From a checkpoint of a small transformer trained on Wikipedia.
Architecture: RMSNorm after each block, rotary positions, no biases in attention or MLP, untied embeddings.
Training: a variant of Adam for these matrices, 149M tokens, 9076 steps.
Each number is 200 + 30 x the weight over the matrix's rms, rounded and kept within 0 to 999. Layers, rows and columns count from 0.

# o: layer 5 attention output (transposed), 96x96, rms 0.214, rows 44-60, columns 0-95
# v: layer 5 attention value, 96x96, rms 0.206, rows 45-60, columns 0-95
o44,206,154,221,217,236,213,202,246,215,184,205,141,205,267,195,205,190,152,234,244,194,198,217,130,213,267,194,172,240,189,213,242,201,191,255,168,184,161,183,220,198,172,174,206,265,169,222,250,187,183,190,195,171,218,193,190,262,230,227,275,191,208,187,267,203,141,177,187,218,246,174,188,197,187,243,189,219,185,175,204,175,229,204,232,234,225,228,181,210,184,193,231,243,194,186,169
v45,247,209,177,186,191,263,189,210,167,189,179,244,167,193,226,164,217,196,149,236,202,230,195,206,242,193,170,112,217,213,187,135,232,248,185,152,159,152,222,189,239,197,225,189,124,219,170,157,202,189,251,188,202,238,175,175,183,161,221,143,215,179,196,233,183,150,196,236,216,226,214,154,196,247,204,230,193,171,236,162,195,227,214,191,161,176,182,148,268,249,234,206,226,162,211,248
o45,181,191,253,210,205,207,195,208,199,165,203,179,163,165,201,247,194,183,271,183,121,222,162,192,221,167,214,174,183,165,170,254,168,191,225,248,223,189,205,229,103,207,197,187,190,214,188,207,176,202,225,267,169,138,256,225,232,122,256,197,166,208,181,190,197,211,250,212,182,205,232,186,207,225,229,244,218,240,198,166,242,188,225,171,268,222,198,198,147,139,226,205,188,212,166,197
v46,201,215,217,210,211,152,190,169,175,191,212,174,228,192,214,188,175,170,223,187,125,205,201,200,188,203,224,238,200,200,246,217,174,166,178,182,132,170,193,203,263,207,211,223,220,250,203,170,195,193,180,220,238,192,219,222,204,241,155,232,197,181,223,213,216,166,210,164,201,194,178,206,193,225,209,184,198,182,109,192,184,205,183,231,197,211,201,241,215,247,202,169,219,175,259,195
o46,170,184,213,204,230,200,199,218,156,271,154,155,183,172,185,223,180,183,201,180,207,246,213,205,183,219,166,205,220,226,230,242,207,222,216,225,215,214,173,181,244,202,234,153,204,173,189,165,191,191,231,200,211,201,190,179,168,236,189,183,217,204,191,194,215,199,172,196,219,175,200,213,200,192,156,221,182,156,264,181,221,169,207,167,207,210,233,188,228,191,163,246,217,229,169,235
v47,233,184,223,179,180,209,229,239,222,207,210,216,179,181,225,201,178,215,189,293,258,227,176,207,220,218,188,212,203,232,162,207,193,202,227,202,212,254,190,163,185,168,130,178,249,183,187,268,200,219,213,218,216,173,200,160,203,201,216,172,200,198,206,125,202,201,150,182,205,234,187,290,184,228,234,206,223,198,161,176,199,178,224,218,217,184,196,224,190,177,208,163,215,203,190,224
o47,196,229,153,159,213,199,134,226,196,192,270,229,193,210,179,160,173,222,153,194,200,208,187,204,233,210,204,255,208,176,202,195,173,189,177,234,154,222,217,199,196,203,204,175,205,279,204,202,172,220,206,219,229,269,214,183,165,221,82,215,239,238,236,198,209,201,187,168,197,202,218,218,175,204,131,222,247,231,174,163,172,207,154,180,227,198,221,187,181,181,209,197,178,205,197,245
v48,157,193,153,186,220,224,212,203,188,199,223,194,237,207,215,200,182,217,180,190,191,172,280,131,139,208,217,223,213,236,235,208,196,174,171,221,150,196,229,176,198,206,252,217,204,207,199,185,192,230,174,173,174,203,183,223,197,222,195,196,212,211,216,214,204,189,209,196,207,166,194,171,152,183,169,160,154,223,256,194,213,197,161,159,170,245,217,258,173,199,210,208,222,187,171,187
o48,220,182,183,193,218,204,190,213,200,250,154,212,217,191,225,183,199,197,261,175,183,228,230,223,178,146,214,173,195,217,217,175,214,241,196,170,211,172,178,169,212,199,189,188,167,166,193,193,290,181,218,157,187,173,185,242,217,154,161,164,145,181,181,213,195,223,190,223,216,183,226,186,214,223,227,178,175,199,225,279,202,230,219,231,179,201,186,195,196,207,212,199,229,164,219,146
v49,275,196,204,245,196,243,236,202,195,217,179,199,172,192,239,196,197,234,223,188,221,242,209,227,242,198,170,190,188,194,200,227,217,242,210,208,256,210,201,183,166,209,178,165,206,164,172,200,244,234,235,218,164,216,196,189,180,167,210,223,224,210,186,189,169,199,145,175,177,201,214,263,225,220,186,177,215,222,186,202,226,211,205,203,212,167,198,141,219,186,239,224,175,221,158,217
o49,161,207,157,209,183,210,204,162,233,138,228,202,214,171,201,241,205,208,185,228,191,174,195,222,211,217,242,229,175,190,188,172,182,158,187,171,131,194,212,190,147,186,170,211,222,216,201,220,175,227,158,199,186,206,208,219,198,201,226,243,253,161,218,183,172,237,253,222,170,233,203,220,211,216,236,176,212,244,191,184,173,210,178,192,205,205,217,195,201,184,208,181,207,183,215,202
v50,241,228,197,193,190,269,198,183,188,214,175,190,197,166,211,207,224,218,203,168,246,201,175,226,170,188,197,206,177,193,217,240,188,222,141,187,204,178,200,239,196,215,164,200,188,176,225,186,239,199,259,200,183,278,207,185,194,156,210,168,187,217,187,270,140,211,180,235,165,173,208,201,272,192,158,203,200,218,214,199,218,220,213,237,239,194,178,112,235,206,186,270,159,256,202,197
o50,228,207,222,232,157,201,274,160,239,187,203,194,197,189,199,275,188,211,204,239,163,180,189,217,204,235,205,199,189,231,188,153,189,133,228,138,197,201,215,209,145,169,188,210,198,186,194,218,220,220,132,194,159,170,219,205,213,171,308,264,225,182,170,167,188,213,270,210,215,255,159,206,234,198,250,178,206,238,186,210,181,190,203,157,194,203,169,181,212,204,200,151,234,174,200,210
v51,213,210,237,190,169,210,216,240,231,171,230,194,190,227,236,225,210,200,150,254,230,214,163,204,155,194,188,152,193,210,228,146,232,218,185,185,194,175,194,233,172,212,207,237,202,225,172,239,193,209,176,242,157,232,212,198,141,140,207,195,139,202,235,217,196,167,203,197,212,167,169,162,201,191,229,176,218,249,246,212,214,186,164,147,207,206,176,200,145,194,185,87,206,164,215,214
o51,192,166,233,148,271,180,205,251,185,185,236,194,179,257,175,225,170,167,190,209,188,233,192,155,263,212,167,193,205,160,204,234,177,176,249,178,194,176,173,196,189,235,164,166,228,247,226,238,199,183,224,193,229,188,203,158,207,230,232,200,201,257,197,226,190,156,170,181,203,230,139,195,160,233,198,200,211,148,151,186,190,216,160,237,215,192,221,192,184,151,199,184,240,182,138,178
v52,187,265,169,156,214,196,147,220,202,206,195,197,196,179,211,204,179,237,207,129,175,183,202,204,216,214,222,239,211,200,211,234,178,223,137,148,183,181,233,236,216,201,205,193,173,229,197,125,213,184,197,134,222,223,246,206,133,201,211,139,157,176,228,242,184,227,231,264,203,211,215,165,202,202,175,219,197,205,220,201,174,183,226,218,239,209,201,204,242,222,161,316,219,223,248,171
o52,243,183,220,227,158,226,229,197,219,224,174,193,209,209,193,173,178,215,252,213,178,188,210,207,156,174,171,175,238,245,219,229,197,191,214,179,253,200,199,264,237,160,225,233,202,128,183,249,255,186,179,232,162,178,211,268,234,152,166,221,189,208,167,184,183,238,243,202,212,221,298,211,233,205,224,213,203,176,193,205,221,197,213,139,212,229,146,252,245,232,175,172,212,163,182,233
v53,189,257,164,176,215,203,187,209,214,200,216,182,228,141,141,223,218,189,206,178,184,189,213,180,166,216,219,217,199,193,210,246,175,143,159,172,125,161,197,220,238,213,200,251,157,213,218,181,189,153,194,158,220,275,199,222,189,180,216,136,140,170,193,259,178,183,266,249,230,178,194,155,201,184,172,184,184,211,224,191,207,209,206,223,188,234,181,165,251,223,152,231,187,187,297,186
o53,220,178,249,210,190,185,233,197,164,280,175,197,182,211,188,170,166,217,204,184,202,191,202,221,176,115,147,198,212,237,172,209,187,187,216,169,269,195,194,228,204,196,203,188,185,192,213,223,263,150,247,233,198,159,208,200,193,174,136,190,185,227,145,190,200,188,194,199,256,212,258,191,225,199,195,215,191,169,191,223,251,161,225,184,220,193,166,221,196,206,167,183,239,204,146,237
v54,200,208,171,215,154,217,193,195,192,166,217,206,220,214,222,202,192,241,156,203,143,240,206,188,195,201,203,158,236,205,228,222,194,218,198,184,219,218,127,215,254,204,222,176,181,210,203,236,197,205,212,173,271,251,186,213,216,173,220,177,226,183,219,192,202,150,175,261,201,272,215,214,171,281,199,219,223,139,207,167,194,202,205,231,185,195,195,194,298,233,296,310,273,160,233,219
o54,201,194,227,174,201,205,242,211,210,175,206,167,215,137,237,297,188,164,240,173,136,166,201,175,211,228,200,189,156,211,183,203,185,221,194,185,210,222,197,188,185,211,169,220,197,224,199,198,180,217,186,241,154,147,211,251,205,189,316,152,159,182,166,204,177,272,243,234,181,199,183,270,191,199,201,264,179,215,198,140,255,185,181,141,268,269,228,206,223,202,234,181,164,198,184,212
v55,231,179,262,236,200,222,221,200,169,218,175,221,194,191,208,176,168,177,233,193,241,176,165,251,238,216,196,243,187,161,173,204,218,209,202,180,220,190,243,212,172,194,173,201,193,213,186,157,234,179,188,230,215,181,231,207,135,200,181,248,209,232,192,201,166,238,183,153,184,163,185,252,211,171,168,182,190,233,184,235,186,205,185,177,239,200,187,251,155,198,125,109,162,226,274,186
o55,162,215,185,249,203,190,186,209,205,211,209,160,199,222,164,177,177,196,172,277,220,197,247,182,193,216,184,210,299,224,226,208,191,192,200,221,178,211,196,252,179,180,210,202,263,204,190,249,139,244,169,176,206,221,206,186,220,251,148,271,279,188,221,178,174,169,193,189,209,216,206,182,198,192,207,151,247,166,220,209,162,237,210,208,173,155,244,179,222,159,183,226,227,207,189,210
v56,154,187,202,221,181,168,111,163,157,210,170,220,179,258,190,179,194,156,215,152,127,195,209,236,227,187,205,159,207,225,134,208,209,223,181,180,217,231,158,195,178,190,209,160,185,192,225,119,239,159,233,155,283,169,210,217,295,235,198,172,225,201,208,176,214,259,260,187,197,294,245,188,195,202,199,250,180,189,207,226,168,212,229,293,195,162,223,187,225,222,188,293,212,210,169,183
o56,213,225,235,252,157,232,211,147,234,175,151,186,232,143,178,188,249,258,226,213,168,161,186,166,188,237,206,222,229,175,183,200,199,230,191,250,214,244,208,220,240,191,273,284,164,130,162,158,178,214,133,204,176,209,179,229,195,145,254,205,159,131,215,157,235,257,229,205,187,138,229,189,223,153,221,236,162,218,243,191,207,191,238,152,172,198,155,227,222,214,194,206,125,190,248,201
v57,171,207,167,186,161,182,206,218,234,210,209,213,186,219,193,267,212,270,161,190,203,249,195,175,196,196,188,223,197,199,193,224,181,201,214,193,204,240,169,215,168,187,200,179,190,185,191,219,230,177,192,175,202,171,205,171,262,164,211,198,165,214,205,182,214,204,165,271,191,252,211,275,221,211,216,198,250,186,253,220,201,184,224,230,245,173,213,179,220,183,212,214,212,201,200,245
o57,220,233,166,170,167,217,215,199,240,193,258,231,194,210,180,154,174,193,185,197,203,153,179,225,245,140,213,207,140,175,192,184,200,220,201,187,199,236,209,213,225,242,175,244,164,240,220,233,199,201,193,210,209,199,191,236,133,177,140,172,209,213,163,196,193,222,241,192,186,210,275,221,187,193,200,210,183,193,176,169,223,205,159,159,201,196,157,217,196,231,221,168,181,148,204,225
v58,194,202,231,200,179,170,170,174,214,189,227,169,215,190,247,163,202,210,190,169,205,204,199,184,156,212,226,220,212,226,264,182,206,170,156,142,157,153,182,216,246,209,238,238,177,239,242,189,170,203,148,227,194,201,202,225,223,192,206,186,184,212,211,221,203,179,204,204,202,182,185,219,205,211,194,208,216,224,127,232,169,190,180,209,215,285,194,218,187,207,176,135,159,203,257,214
o58,189,222,254,204,265,219,222,222,216,249,189,167,224,227,205,214,156,159,223,221,162,251,201,165,176,209,193,162,176,215,224,211,196,248,238,177,210,229,207,185,208,218,206,161,221,174,186,209,243,192,214,166,218,188,193,163,169,254,221,232,170,219,169,232,206,196,152,206,261,198,191,212,190,187,209,187,204,174,270,183,164,213,217,173,200,192,212,216,235,194,175,216,246,180,169,205
v59,247,210,129,247,198,217,218,196,213,216,203,193,244,160,195,237,194,238,266,203,90,258,214,188,267,224,178,236,218,157,209,311,139,169,195,208,183,202,116,211,195,205,243,190,179,201,168,213,270,180,210,171,229,278,223,225,177,169,187,231,208,198,210,247,161,181,212,204,232,223,211,225,214,191,163,179,201,176,158,199,228,218,178,209,192,158,183,152,270,230,199,216,210,208,296,183
o59,131,169,187,223,188,182,227,180,160,249,178,169,197,151,180,155,163,219,182,198,226,158,222,259,173,106,143,238,198,241,175,199,182,163,200,190,205,199,194,199,207,206,168,240,245,204,250,264,172,197,234,249,179,183,192,210,208,186,92,188,230,157,149,163,187,254,245,242,211,219,317,243,207,217,237,198,187,198,205,172,270,162,217,179,195,237,202,216,218,185,191,181,254,180,179,261
v60,164,120,210,221,164,186,203,195,158,193,187,189,214,246,201,169,200,220,167,185,222,175,226,186,160,197,212,181,218,199,221,191,233,161,229,257,186,188,214,158,157,199,230,190,227,173,184,241,173,214,195,230,161,185,175,218,219,214,191,250,238,248,172,199,197,207,182,157,180,187,192,184,179,160,176,178,196,216,245,198,196,187,148,169,177,201,204,216,183,172,246,171,174,199,159,211
o60,206,229,177,181,233,166,221,198,219,174,197,187,212,170,237,239,228,173,221,216,203,197,220,194,199,225,264,192,180,183,207,151,197,232,191,182,187,204,166,158,173,218,199,209,195,197,202,184,219,211,188,152,191,203,186,195,221,205,282,193,197,154,230,192,188,203,179,228,194,194,131,174,189,224,223,164,183,219,203,231,173,242,209,252,162,199,207,190,189,205,220,221,198,193,255,134